From a checkpoint of a small transformer trained on Wikipedia.
Size: width 128, 2 heads of 32, MLP 512 GELU, vocabulary 1257, 3.46M parameters.
Architecture: LayerNorm before each block, rotary positions, biases, attention and MLP in parallel, capped logits.
Training: a variant of Muon for these matrices, 181M tokens, 5518 steps.
Each number is 500 + 40 x the weight over its row's rms, rounded and kept within 0 to 999. Layers, rows and columns count from 0. Numbers have three digits each. The size before them is the row's rms in percent of the matrix's.

# down: layer 12 MLP down (transposed), 512x128, rms 0.188, rows 101-200, columns 0-63
# up: layer 12 MLP up, 512x128, rms 0.245, rows 102-201, columns 0-63
down101 091:503548551525484567506478484508453462475556566504476467503455454497510554488482485412516489504492549482509486569511418510513522497551486527546502431550475484541510521470538489503455510484487511
up102 102:499432483416507547526487505444485444518499465531424495473515491507493519463509476566529487521523486515562461520476592516462498536547545560452570462521479492476513489435451508529468446490518571
down102 100:526457569533474595505481554468490504467474464511559503420489449526533485523530453431574544501523457516523491523444402449472534563512525531492429475546524516506539490492520526533507525508505506
up103 104:470517580484433497508494553495485470470458518472543536499544547461487462578491423456472485580467530492537574517557547445466523512507518503573533546606525484455503501490480508515544469465567508
down103 101:486531578515478434462547473514470465514507451504568531485492641484483528379474490459501530490464506523516479471507478468573508496488445454492499460499459497480563540519529555562515545512493584
up104 106:476479547492584488487534503549531490483427447495519536475512542462556529525458563499467458487530509464524517427459532505547453480506534476553488493440591604505521526518504512441478427526524496
down104 112:500464546468514507430568485463515485466503548465487463572506503535508455516435475546477507457507509482521575512529444413501447489490487458524534485418529506510528442484509503498472560527504499
up105 107:481523545498514471503533481501504533422491517546374516494474469478535429458588518542549515544531551477520483520514497467552511531510426458549528518510468528513450461539433505449465509484489498
down105 113:514436461503492501514453556469509484540471556575460523494456480480531509547387491431485539536489481475525484538468542580480470527528469441558436499492531529489507446515481428490514497545488453
up106 103:490515500499483493567456492529516488505500543418495498448486541519448542453499537464539442472556473460474501528505465574617416495470471474552486547494467525503531454453478536498507476517444516
down106 098:519451501492430507480439549469452457529495599482564501508494558500505525517432492479484563547526574550490514474521528472443526495592450518532487477519430522496534407505506504504504605491553526
up107 090:456523455471471428476435499508517549465470530532493498531444447516495446433581466525504419441463529558487490499488488489520491545438477494543536447496463481428510491495576501607485428501526561
down107 087:466439498511450491515471462578508432548427493526548535429514506513458483523563528482504519551519474499568474520501508490490455499512417459505488458507549536511475445502460568577475544519509453
up108 110:579507497515546524551499524441561474503518479434475529444537457484482400495522548505484532511529490474533509553494516546470568451532499510529541443555493407422478433446520526518519444499455454
down108 097:535531500464511495531454465484478581496511480469506455503521514487557443497453440571492547421590546507549540502519454559501487466479534528527510536450521512505556540451509596488446435533512460
up109 102:438450532469555515493500524470536533421453506474464481459519491530533477483493572495459456534513523484478550476520480492554525478524558470415459493501477521514450515477498570561528470463537506
down109 112:486500506581470516514469461555512504510550479461546478447535489498467516495524480586541539460570416498546508510530494435513528536470452558458535528497489547479432529509531531465464536468507474
up110 088:525518487471504523494466440547522509523590523489475460504416508475552441508490503524485523458487535470526501468572481542409465520471526450525533556521518483452387557520494537488503474523501474
down110 085:509526538511484474541539613455474547474489538517481471492482450504496490503504523431446583490501470562552499554485483467534519492471433518464467490500488491510518481416522443560504478497471413
up111 098:518576554552470443508523552505471479554520534532547516478506485493399401469457494503560534543460512487484538480475514496482448532485482475549470460567510457571532466447500522509570465451458485
down111 097:493464422420502476512476440478533467465515513524513512529494476508553521520476522537464427497524533578519499558515515459591498479431566584451490542558453546460514466519552511474474457498519522
up112 094:461516544470537528591504482497517484492486518500457525543496475512439466452459507464482530526500451543511483528513559582457532509501469416513519456483481506477486499440476552483417493501544509
down112 091:490517489486535514603464456494511486536531530480534510499488536536556543519557488435529486435466553470511503499495479496501466483533533448555632540481490472511479496472499516531486502504476508
up113 107:531490468510458485550557476499475611459538479493542455492548519469440500461539544500472455511487451499533536502531479525504592540398430512539528531557522527525537511456493511482468460565539497
down113 113:533510497541518430562518548482524467494515556513497511497575505442508526511547487516434494480463501427490462427535504548467464457519524462456498516525463483502531470428537518555439468595530473
up114 101:474485508508515572439470524524465500467490514470493447593448472563489492530547459434542499470568551461487585471497478484460476498454588466514473480532481492544515510459502546457527434521518487
down114 102:459557457510529575515481563464479513442553530505484545467514535421470493495488565481557457460413519491489502497468514483464462441521477481481501581565544536576491526510558540497523600480521461
up115 102:486560456536430570439493478472504479519561498484477445460542539547428517536531438532488573442522500503528439506476537484531505513519542543483532468518517467545545474530492511494523398542474516
down115 106:525488425463610507518489564483506491492506503465495466496506425531457559502440475513535488530441440572497572567489574488484546472531478456546489422489492579548460526487447528548445514435531486
up116 096:420504473510552475512402537494444560508537484475496511513555492433494518449578526501436404443412489516499521483525489481510486446506608555526466467503500477504510461505583505482522531491564500
down116 100:474536506497476539506541450492465539452554550540449431512495456500522518490473401418560476481538459493496496516485527488478478471497512490508437424519432524524528465504524445444486507538477491
up117 095:483448559462539497513550516473519491522431466493495469524456554512467529557466473450414492463540453508529489446541511485486442531479514494534654499484457554547570435429513445418532494471495470
down117 099:550436460530499485495500463563452518464587504478503420492552464448463499555525501413539510541451503462435533497415517492469466463535427496468442537590549453432473531546521485555502408458501476
up118 093:518536474430514527532489548580513546469508533440578528510504465543497489490519506470471470531536526518481514575437452471499549512511508523594503504495525492501581485491454474438502464482573529
down118 092:566569522579507446521452503610485512523521524501516536535433497433499499412476476490578492506505563528434499513540492550457493477440485544458521570437510584493493484612503529470529494481475529
up119 089:504538481485482518555477501429492437475496521506469457541570475519559405526491474508558462450490530458435486496507565513516561536540528511470517501505527432472443563353472448508532474524570533
down119 078:478441513543491511447526549544505553529458485488469495489471554505455562483517500483450538537538436458535521525523477460487425490459461495512504523481519564514477537663489529470476489491447544
up120 096:532543489472542548517530473460531490457542566488550490412486418474477509453454559415509526578455485531565488506499493488485518405483452481527537536538520459515552447491617476477575500508526521
down120 093:511510511483435472500461523501503571478422509441472483535463553519560463555580453480549518493559494512489495507515486451519489533481540444504501565428511515439457474505440524457483557464557474
up121 098:489516521494483483515467577531476531532545501548493495443546457506544494490486522519501538543520495544553451537536479480470447574468595481466486479524508553434494486474477594461512527500519476
down121 096:511497561498486522491521469471454584441455534461465533444428571498479529433513511427487515470494474463486539520405506490535537484500483485534539556472478512483532461512550457475515481487524488
up122 096:480501495504592511377537513518485492476443464462494522465458549455492500527465464566493465463471519469549455496525547539512547538488491509501509530441443474579473463532448477497446515475526535
down122 099:485448475473479475509522528466521490496493613578448489543430546532550565515436498454556556587488512473450542420501463518432509543548441568517493493464501497522444458541486493502430493505414471
up123 096:452490490451519556506488460434484425560523501524444453507554535459467494446524439514496454531514482496504514411495556461491523506493552533481469497457579491535532468561476503457490526532602459
down123 096:434476520414556501502472452542550508490525564491503454473522515504531546533414488475467447428536503546548501501535487480561459518528507556471506434512498489372486525459480522484486528500543485
up124 092:536439503523461520471554487473514532531433505455405533560516568479492411502574497513553471438581467556467521526512564570457443480442461502504496471460521541554450434448521465521509531560500451
down124 086:503453512508459511525461531449524457468521454563532483551485515476500581570538493529530487518459524479473385436474497484490472517536479463480525569541461437460431541549555489510507467494536445
up125 097:468510521490530550394521514564515470483482483499488517429468496455420455490489484498452565490450482500567524549515441573583527541433466454482556515482523486432517470584583513438545554496451469
down125 101:512498504575599455543541459473519551512510517528504462563486487474586504513451461506558587537607473453480506550455550487522504541540549477543462480563441501479392497542484467492443472494537455
up126 089:516494455525468542583524507520512462531533497460482466569481417519544530421567517542507507441464538519457514468491554490430469488444497440480472513508547466396495448515606487493518458562512468
down126 081:460448517542557554523469557485461525500573535462435463483544531488500515471465478434493497510568473456540532524544507487572482415508570559485456515438479508529485495497495486579477525555508520
up127 096:421487542507478521457427462445537533607447505473481493508408520463480497478518503552464468552468484486598501522498476477452532526498501505491528509528505511498474515540557429510405525577492409
down127 087:476490444523498495451555477530488524460524492491448475486460496475565443570523559449553437533519475480522524620480454500567472484524408491424495498572544508465508474469405490517497484513528459
up128 095:458455511492517487525496460507476472489533498490491540520378448492473575512520517505463535487515579473521591513534467459540536478512494497545503514479488548553476420492484510455553444498488568
down128 092:500481472479518504521471524427510505420523485510485440503526540536478505440488490438495490589538388529517435511523475509445482476527531456496432490546502475499496483463479478496449578520595493
up129 105:469475471567476480519533493542492474484506510601492488520527461459509446428542523514516513506541488426476584545494491421551514419478534502537435431546528489482409433500463530433565412566509523
down129 101:480449462468536475494588419517535513477583496597486444470495503550551515483497435510677539504538508468499553458480461489462475475503457543580433489482514563505502444492529536540503502479492530
up130 104:459481488425513496534529479472521537428490495509399474524606489533541494462526464478479434583470518520482557552531540449502468479476573498465553568552526470491581446473479536520486557556478598
down130 103:528512493569561492505449511536513477499584531543496480489489458456456449511483515527493481435477533551512485511509470437493521483549458548511443457526524558549456457471497521451422506534447463
up131 099:560494532485514531519521509464542465486489565516378494393493487458515501476418518465521520422539488412533474521531509555437570529487506548514507536463529573554520541484521433504488506451446542
down131 100:489505446535413488427431546515562564566479517447462464509470459483527519556524481441482462562468494499491451515495497454515459514536546427543503453579560489592457482493572445545534507515539457
up132 104:486557618514515461480480478518505525513506497486434489434536495472450531463447479525475437467474478516490510442502583545490502502439399438492561474527504527528543463474566484414510605460552543
down132 101:515517499626468478512577455473472543503532468521534524502513465516524500392428426487613572513516509544550480553439413500454446489489466533528578484508523533500414442558522532510444487517480562
up133 095:510367484453472531611542475543503480528512560499538441511520481538488467537517536515528408499556501459473549533468523510521506505543460502526468508564550496462468470583509471411492455521495485
down133 098:545484456508548520442539571520554544536622566534456519518435473547497569507484555505481476447477405498479494525483506469513455537485519517539443501448478464443495498499556486491480541501543445
up134 096:498456476541487495505535512567555459454467456530481468477514497539442519514529487433528486535507510554512510460537491512563468508513520464525466540601529522509521524431543525504476382511512471
down134 108:611538502498558488488589522500470509497444528489447505489447470531527451545470500624464525475530506480535482447534545576446477417514547494528465521493504488497510467534470545463555456530492540
up135 093:464538454519470466516465444536463509452479497438572398525483489507598491450496484534436466511515473518476551519520640551505472570516504470480484558491524526461558492559511534497495471459561496
down135 084:480477492485551552510516577420548515548511457508456461474480513498461466508487456568502485517466568488546483477538423518478516495512478558482540502534492425508467508464413468567548494555539502
up136 098:541491479474538484519493559499495542498422556515512487561488456517542478496524498493468515590501468488478471550530493547573491436458470499501464492463563466434513547488542498475555458456508457
down136 103:513538460465481422455445476443545537491530549519484485458545472505462476526512560555554501499469483470507518518480496474487510511563530460412504525466468543454628525483460442534456517462510557
up137 094:485516396455514591491452570374506542472542512440510483456442578481492511463501542468423502518487628509464495533544443536528490500424524470543583546536445461461526495508512477494521512503494514
down137 107:545510501558458422501534492579525472549464541487475614474542487417512522481501508396514538481519475573502493534487513479524497423504460458428538445522491574523555471506460483502462532464494476
up138 106:494485523539541542522528570496466527424460540508539485454528509535497523497416495526498561553536428519538540478599456526457508455459524495555568548478519518430421464531436489531477504535551541
down138 109:545511491479482465423476500512476462532519506514498516479492502427508484448555468490441497484507564555441472472440485567528480512538546475501509560479423454552480487566435449456490499533501473
up139 107:484458541526464495486535535444486511437480476538515482494443432515517515550481506497398495511516576554516435487542493501448475555468459507532519512529468452488449518558474481500571464522562476
down139 103:514536379479490473441530488568572471520470458483437552483485472498463414503520415530541499474593474548535492506519502437514500490533474532507457510524560569504516540495449543442454518448530534
up140 092:449520418492540510531503476614462491499474564507462521519502461546508531440473527477532488512460480467512469514567430513473566555492516565475547553457492517515520487502474632534523507480499490
down140 097:493501522542487434570533517424471511524462413566596492508582480508500513561523505493456519489583473522526527449485522433468499472458443476488458476460566455507520445566519425485557509462463472
up141 101:406440473504553463474515506423537502507402525466531475510569500517571499416456592519561492468513549500578501468500448497501500484482511471497460543491534617521510531540431505534534531557491508
down141 106:541488529553523526513522497473464468493499494491507513462531511433532550498500536492426523470563510532527494489582443446470480520474472476443489522456491508514532490511409496480411505493475520
up142 101:465547545528475521473466468557547552503518508482465466460484468385509466517454479544493565506529558470496569514541497481553557530538517553489529571501504510487522476489447466540498515455472457
down142 098:487496487502518469508569437476510508540455452481520521478489558543474494521474504523381450534532474415506416425446564520524475452473516472573486504545464485505533496438528464517479501466552578
up143 090:465515481533557541561508501487489434544541449413452491460577479588509491434514499425560562511500453504552450422527491525478457476428533562477534598485490511513485539422505464543514519463519517
down143 085:544494506429504514471536466557522566452515492618543506483485472522558521482497478521547503492480505536482555486528462445516435541545468469487540424466500517489554498538532505448487550583558560
up144 099:541549511476448477515472450525500463525506479501488508494514437544473457484488525538453445500468444510493517420503518502428464443467509490486593445534550539541522461486501490529573562483569519
down144 089:503436534527551430490476556442493524530486531572546530530566508444629518489436443485489551415484462536532534514509468481510492497521551454529451553421490501471472487536478446472427457458507537
up145 094:530481491496491510543472467477532513465505482478530501504524481454464613502559461467538516449505505495490431541521573519458487545521441521470491522540434502563530536444548466486484529512501545
down145 090:429504470478502525514406613584545554532461428537524492514457504510491417484425541502463519585487486474472535535464490480520538533505447382459496466456475446516516501527521462492511513541496498
up146 106:459456459512474433496462419490494484511526528464430460426499473485557506476609492497482525471595501508582472498567445595478486502424493520489585473490534469542379473491512463489484474549494514
down146 110:512554510520500512538511453517527596519537461456506516487536507490455502514539493501510444495497592501479572455520540518498517499455536547512566527470491494523520536497569620451527530463482440
up147 105:428467498448414437477513512472571570446582452475491535460472530535526549447438522512515481488437505499565471509491555527473491481455480485522448560501618482511514467552503483568583527529431527
down147 100:536499528564441551450530550533565521445531463460481505537527498524498467366557447489452469498497536562552480544490500529464533493531519576459539506478484503546526502516494495474489543520459502
up148 096:467561446493566515485483488503624470423488515496505462477460528487459557576484437455529512548532562465497536433502504455548504497427504548445508430540541528502496477542480515503527467494547563
down148 096:486465476476486443563476548508498498536535451449514462540601504467488485488513547484493544499458406467512529559488530503539546541496532448521422500478432464480515471525457453486511471455538524
up149 105:500449465476509528563497558585454459489486451437503516554482486509537526528580533515496540501440544505515540526468498481517535567476483512516520502486534495470530439519489457521456446470513453
down149 105:431449502522483504567439516497481492564568535505501487509444511489483477504533458517508478476517557532560483490472447532471468416461563523487486461582478546493528429465502519419447490525507474
up150 095:489523498575552537566516489492457448464506482475436463496512480488534512566507593444446506470541509471484516469463567507522511576534550485475536508498474486476517523535570535464489446478506509
down150 095:494477504393457568558491518520536508454477506464521538461554513518490503498490501535491491508483405447510454557471477463482447548408460526559499562441539505528494423552442460478525546481443448
up151 098:472480411456533446459518454490570464401528433569477504441493511521443511525548450472487576545546588522524526521585454501511492451545502556501490552532453469513469479472516473479527507497484537
down151 096:483463502528534501509533498420481428547474467492478540529521529461454552411541460528494471440496547448556451588503486466606477512534509482467522551458525590513475456538519528511519537531481490
up152 097:562535466501453595503500508469501448483503553477474499468497422568495477537458527472466492500548536564472380473483474485505527500469511521570489487525612455497493451505558522567488485465494527
down152 110:496497488514483544490529500486528555491508532557490525440482501462559407487497557538474534503468552523542474514486547435500543529584504500523449513517461549547510428505467475494570502468488445
up153 102:477453453502541455556534564551510497515498469511546528542499521492567487510470532440585493484471473463446493535506518501526516476449557495525468448516526468503483584438513442497474405565510531
down153 099:443530497548514531453472525530525583465474518476513409497477443495465436436539476460439484497461491487498481475497396495490483577526522493465533481452501565497533533491462524527549586546490501
up154 100:526508453487456446501540526544543544560457472497494481585528490515516481505524527610447504474540513447449465437536510473483363449547483471483559482485540508416454536505486522487513447510497517
down154 099:433521483496468524399529476538500538538473477543489473554425561446527558437477588536563447605487512479442507458554544542477491472530460522528498486542479456498503412538473454547516538542511553
up155 109:516528465519481497476461451504534444503549523473457554518476486497562470440475498475477513531524451488491492564509491514534461527449523544509442534438557382468538549558484542495494509490446542
down155 117:522490434510466541455482420515490487484517508524442537503576485496625455506461578560570470545535476505544510552506423495507559471484459468465508477539516472465537494562506432492490551570512520
up156 109:547465550524432549545603484538549556570527506482489524491511486486494407503514507568539508444513548519505408534540537447528446459464451513509475554401486537508495476503503515524487501415549481
down156 107:477471473509493546505451471480447531492572482499475483485440518572530514549380465391482539521411425512465473512458494519491528544528488524565495433532513477519485499542459481521554491430472482
up157 093:483504547422478517463523479529554497500464413507545486483443486506455614454477536457519450504439511530495491462532472483551512518472459515564582567511450484564471611443550426530461528454491525
down157 091:550456502500506526501436432550459495553428622483450474543624473510571455483535475498461506492540509455476484538546439484458513485511513543476507530540519480435559429518485441465492439548553487
up158 101:507464515528554427439540466497473568509419473550456515520439461598486460483524499530465478476583430507462507581489484548441478567465486452514495516465538562490439495447507446461567512492586579
down158 094:490534503416474518493497501493440518491478532442501523431546565519484520460488541528478495535532510537485527480485526504538541478551496461506519551535481483481539454433505520521467509508541495
up159 104:566511446451516510497524525522490460599521504518488576512539523572490538537458452505497493486507514453493504501534530448480510503494470497440499547558530500489515454462436585463468533519542493
down159 101:504428539484534469525470409542518542506563571481550506531536495580530441558555467492471411468515495477477567545558494519507482455452529504544489439450518513456506487501492428516481427477479491
up160 103:511550511562533501481486477497493507514548477434540528476524518464455498501502461505525471470562466512466450479490459486529478501523557396514517416440501587540629598477473531539551487545453480
down160 101:486455537476483525486472483480485500532523519556499528516479504494501489507434515414469544516511504456480487508425600502517520554457533464517533502422416533488471462495501520519537462488530537
up161 105:521495498483511560453484438540514518500454509492463439555544539527474500505502515490538492537503556504505518523491453488524424467463527492577427559493512484515512569509457516505500569412466491
down161 108:568472490516464478490533436520517589518493490541478512513491512451436603413380478523582503582456486533519511508562512460554489537413496494494517497500480550463540488526441494513505502546511486
up162 097:459440502480508484503509504598512598456555471464486482482595581529454532440556492531438504491484500495587432520518515485552529514512553507566521446485523511457543509508542495504477478554549434
down162 100:468608533469468548501499528476527455479524460443490594504399476512542501521501539434525461452510510493473567482543519554505574507438447564458525529528570496481523462482409459477518487530467487
up163 097:563437461409498461530486521529506496490526547465459465549501460499482454434505457579543464477575498480497522487524525538551504551492466612489479472561494486511451560487513432548474493438489480
down163 093:462517478510482480527484520436495589518496540526458558467511486540506515551496492515514554518504445573451528518573496427515468533491444519477458473420464446552505541509525546539597440586457548
up164 094:508526486518455515567516444430459497443538553466548551502463426497500525482497409452518470505455513570455506431541498382554537470497454531576590503524467574491542489553509513418487578544459539
down164 091:505476486486518503499456479470424526524520491501469484499523467566579442508523535514515520479452531453478426590479518515425453480512551480487518552454472474549469581463511490512483543501536482
up165 105:502551472523537541545584485502491425589497467561486554489525548607515506477606516432471497460544425542441472507508505461519530513513520524490527452531473505532451529484495476463533517497518519
down165 109:484474530510447564414510486500541564508548468491424539540520473529474615433542560498474534468500474555502445536495484473501497559541436470461447478485473501516500449497518514525528515493510472
up166 094:553518514516583503516493542424492418478529506566484507488515460569532541505455432517493490563522513429476529443572487450469542547416433537568459502478497547574531464502497544544470443511437487
down166 098:485544505531475520554508542530456554468501566536583481469516587489535604510481491478485509490463533523445454525445508485472585407545480432500575481499454408549461476508498447517500580497499503
up167 097:428537471526498496508484541465553447523522487497484530492541495478486524463505529499521515421466609484533500513516512472491488551446531537535466497491507507515545466483502507449514440480465464
down167 096:565504439506507488465482484511488506449432509514500494468473457537554572483468500440509521551470496527542488575510485485459576463458478529462541474519523549492467444574437511502444543534519494
up168 102:505534464522504468555448513487531526580503459476439464517547449527475582529524510506507434482488459523558519551477490465494498531535484489512548499471521479472423482479424550506527475562494455
down168 102:458504535504553500497520453507479516451430507465512452490499518609640462480461516482531544502550480478527455504518404511524563545492450471486541494433446421546471493497510514560458517511509515
up169 099:470501591504559478563509553515491523538566497482531463516493490472529517463475477507608525461474482546484504425578519539466424510476498434504548546546565502473508458494495462521552533518395465
down169 095:556531488562514469494486542487516543546543438502399502486480563530469541523566514484475457514558495594533556467503450493462413554400563508550482555510509565551533528460494519577404518461450497
up170 104:536498506481551480495450428464521436503495435569484470506457583482522520436478500596517491520380561492494505530512449565467524576505460469446494466515501484506423504498482461516532419522421525
down170 103:455531506448500557445521544548482510426530556481511487561491432495478563520492505361517501513614499545469510525495487453502489482506460431525536510486401438499572521484463419531480547481483526
up171 105:474524481562429520443543543492528487472520531532514488529441545539508526462504457544472506515538506448521590479546533423540587487488506409534542516475503473483536494511484567523481552506429561
down171 102:420463522469454448541578576520487550433524520504502569529557482474498482518452487555483553456482497501502463444501469496505501525588530517472478555539474519556527412515567585461456468526535425
up172 100:528504478487484532485577522554517407467491520471436542592531437461510440436436480503489453526484535561496433456440470476488571502484443472496500549482501483531521459499488476503495494573515475
down172 104:507449489494504468489451522470515478544461514449480561532577522497492521552545449497596533521477514558524426511485569439422437477479504492483527527511512479467501559542466514499438484461430571
up173 092:567456561480507531583491511490444489469495512528452473523515513498509551508476496470409463469564476462507504485516448472455457419480404532535448485489514539493438483456492563493577540515500436
down173 094:497489464525502558478536568580527480505456541470476520486538505502499478522477497499411608573512498501468528514515505480421545550513547498501446463460536520530549479514475511457417521459485561
up174 106:472504473475568496465496457559442433446601518420481527449512556497489541566485580472565449549502469478520493540499550487458484487491470543473512475623538432499528482472505521536475486539515503
down174 107:508505419447508519524524525501500454466527538434532479537402515462456524518482537435499475540526530561522496471503533489524477475479546581448488486536505445490462526525540564455467545497483498
up175 097:428553628514489453479442457421504493474465501486512458430504563506535437461530502498501512511456474447477592512452487542462466464474528502579505540507529524467474464582478503523488527536469490
down175 093:546506499532552510532533574563470428497483505495511479483432528529487516464499487507467528539474481506488529461476536534508515554475487475502439483401450522544506555403530434523589501431441455
up176 102:525440463482559529494533576541481482476500492592495496484479485506558513486457462562487496578538497533516499453570524476484464495502478536410538451492433530479529498466412544512469492549457613
down176 106:493441505477481501474484464474532474469494502519546564431470546516483448492473453447455519526535533541505537558461531472493574574449512565425404505544560445510502497419450511454542490501474515
up177 096:515514495520499450492489533430508531451471488553533464484525523524527530470509528518483445513512508508544554503460509537492532518428463540521474441568461523420519453508430546528522425414512484
down177 097:484552496472489477506506504504482513561507534489536485483510447435492496523477479458475523427538514489443471445415489570527466452509483545410553458464469538590518529507541496536520503518466503
up178 090:551544494497532451497391504487461508497444494492499472453484495464448481531516442493477534501503538497521474503503476477544447456484424570553499528503519490448484509522456429495567482508450501
down178 085:498483525532405512551563544438464469487514537551554496560483491505495474475499451488448470465463490478565517555511493539531496496500471434437473413482497476557453513458492477529496512443414501
up179 098:505510454590525529508471531475546503537540480427497553491503488544438502538455435539535470486558519521501498369506540519525577516469522508519490485525457503510496453490473453406476451526491462
down179 101:443483484436543506498507468468456511498418506573516509504517464563434530495528472428434449502475457524512436489459496459494448476487528487461463503589547533552549460506545443620524536472488485
up180 102:503549510467491493474500515533432507459527519507495489482547530473485474409534551505501509522459517602491502467510477511451478430550497509519518541495499547506509538533503421488481538536586520
down180 098:487530541565488452506398497551467460441511549435556478495505505507481507539499559510503461430496533490461523541445479547460520507528478536501511471468466520440475510477590519534505485541541452
up181 105:497505478500495467517537479548532562471589481429490502480472515498416510519488441540476516558470472485523551500482422554550473412543492499521501456462525483470508521446458470470466468481533482
down181 113:532495520489454514539491426567483550534512548526492492449419506527533501430530399484500461465509563450372497520511441439532534497503446456497447511508557456404492515523502503548486570494521498
up182 102:444455462532562484498500465457506545509492542492538469584449505451556515460515482545487496477466445521498494560456526543545502586515527533520557516496496503493409482454529527521449564549462514
down182 102:475488400526513513438484460491516528510480570531478547515463452539540507471537526496510533488482493507526496477507507473449504450498582496539496447486497469524390514536504563510455571517461471
up183 097:485496542512539451495451484527548475515581431449529477523468519523532497427481478529520482546410454448442549528505452428494454518514526498503542504511529556466490514482486415480474538506459518
down183 098:498543481583410496525508564520509494462496591554487528515463479466542500544530542507553516484556488509540487523502452433484523466497515512488471476537473500549496487551556536498487447505513473
up184 104:546457546522529517537501553485489477534440458496526491525509512486543450488505526433496484537538489471515508476462459497513516536484443469503543565458573475450487452470467452486560437457515521
down184 103:466470499421494478477509495416559497501563506550480519487518559437532574523498526528577484600484498498475434493500577489529508551509458532544514477450427504532571503465483548500548541510551460
up185 104:388461511577417526524516482556445517511525527502477358477524546522567501525457488471505456530513502511492455578483493418552516523504513499571468527556556484524459459549489530582533424476529516
down185 104:541472479454534487499512482497440524521566378523484503494517538511477489516500544458436497541545494472458573497425504446535475429499506502589458504576543480501499471525519460493524455581493510
up186 094:520577567547464523483466436448505543585501445495434484490458472427522576490550525549465499562470461495487517475511556513552517514460508494625445431492509534452477537446450503523524502520449484
down186 095:498468453471491424528548529562474506471481495547535510471548488477522425525578499404565435538511505501584473527458421412549556484586518533527484484524531491506456483563543477525477532514503473
up187 105:480528428469506512535508451530473492509549533505504531484476477451608501527525562459491512518474564531541553551545444496496392498548506435461475444491422513467478504491550547515417527529529576
down187 108:503490499467505528472531486567560492437464534461469484540475553525486556575457491540416522489489428493498413617580578514489596526488548512453486460475543483543499517514471459557467489426494485
up188 107:508535533463488599518525452532511519496449478512494409507544507567564402438529483481438529456448531476514447508493532466509494532459487556549465504492481440458472578497483446478422485457586495
down188 107:481417501580483483543520462529480489471498550483469540564554494528535346489432512531484534505525526514514567459442477501491497447436513506529518548519460572500511476582504482519477471493559480
up189 102:413464518499487500519558505490514472526531514543473504468508600487456544571490481571471522448419479560611533517494524498492506527477507459530448521510501493485514463473402477518534458471449480
down189 100:549508539506472436505497468532513533515543469511503491529493426551520489505427425495569476530489501494493359428509463556441497465533507544512466554500513509507496525478508515524438506549489555
up190 096:446490479446543469504555554526558475485485502484483498486497472458465566424386508523489557587513418526471503470444471467476499540479544466546468491439499550435530510549486481548473452540561463
down190 093:513476491570475538472474474452478520442480547548528503482533476533484514516533492504393401492506519541506590578517499490517505469468469574570514472466530501537498475459549469500458497463553506
up191 108:497563547505440505485520516541477519464512433518564571441470517520473563512430516521528525487479495510509529515540493495506483604413497491569534506546406434436482480506444483470487545527475503
down191 103:500460527508575499475443549496494457439444480498447503518521497501498492472530497545544501511523535474559524541496490544499500543546457498454460556555474472555537456400535603482451526417508494
up192 097:517494498510593565474505516547469426482540462445538483520541531457491536538452506465513474501492467542542538449494503510534521483492448501470475434448458510587513572566485593518476416500506478
down192 088:462433513500494529471497540510522462509538542463505466471508535477574479512471562482449529546527508443504448517482511591471481619462510509426542462490506521545513430455511485463442564477437478
up193 095:447501423554547499489453514459524452469487467511478573541559516508552451545476496507512534502440618562521458496478475490464441519450526504442421530473543603538488513467538512540523521534537485
down193 093:545459441446508449461515517464489535550499550468497474472534491498530486442603506425467492475530498460511492534420491513536528445481498499510461499490388502438543463568582489558471567457569470
up194 102:545522482529471480449465500546526482504502493472537493522486468508430592419484469524486519586536512478433499507496581477474507547563460461436535559472537540529429522444428510571491510507518483
down194 104:487543486500548532487531498460519555497560487521489588502533551485529543393515479483513462460466542502527499465590522448456516438547529535466498436480475510535600567460434569399501441484511532
up195 104:512500451497546573509488455486488517550545402498514447498478497589534481506477518511499446534491569505555520507500486559560558502522433499467567445526509500505455523484494447452537429597547532
down195 103:504498532529522428417422502497537549522530596522510504518543473437550516434513480497535579441511490555514505470563420553538502417539528467533501470488531508539451514509487416471539527466505523
up196 097:456586499498480564564475547466454519491485423520507491489482526496515602536502535538478530459505483488564514482527428532556503523534507476459529538510544391532461509484521508486542549548524493
down196 089:511464500477507495490502469500416475452405468518545520578486444519481522480435468435434550497432516508500480471518494497399531517515479455561527438512522516494549463547471479570429483472405522
up197 100:497502399491489533442454417476501465473513540485493497519494526553511481509561505488466561534525461511516512552517454558505436572511517473450503491486598508569469566628510541544496503472578542
down197 103:563477481520498478554415496585522504601527559577525457464425458503515538497498528499506471529498576460446491437554507509539575552480444509531496465456449460476500509451469440492524459443526490
up198 098:513511453494483491483625477506534517512494434513500413497489456616488538490537517474498497522517518550551537534510456560448471477412455430503526483533577493467436547428508455476464483509499479
down198 096:499459513504510506577468570410443525538476520540470519505485504400491472542513487471467473528463575546468458492518524533551505604464596510460420490487422430485493491528490476519506496503578496
up199 096:559518571524475485559572525509525492475482442493521525496489505560556528539512521452455543539483521522449523488522450524453413479477480494516518508458514468500558535524477570500602449541515430
down199 099:479481459446503492474548448574497512485477550499488535517520472471389479495411504440442492451476492562547501552511519552497508523448503517519436489532544574465525489587540503475446485446492503
up200 098:545502501539553500432499437490506463495543516533497488425552511485446524436528507475528490543574524494580508466477507531431521531562426525468479519538570446469471446482446453522456566396503531
down200 086:525511505499472550575540579576443505512571500488467472484454538499515450471507484499527550465511497461431589539517518519506504470522519528480520536424492530512425467480438572486532503515521489
up201 100:505441498570565529451521484435453477543508522471477471512466489448452527456516484475596500482419578511440504455500512467477531465485573414565502468576571476498521559442454510496434486539503518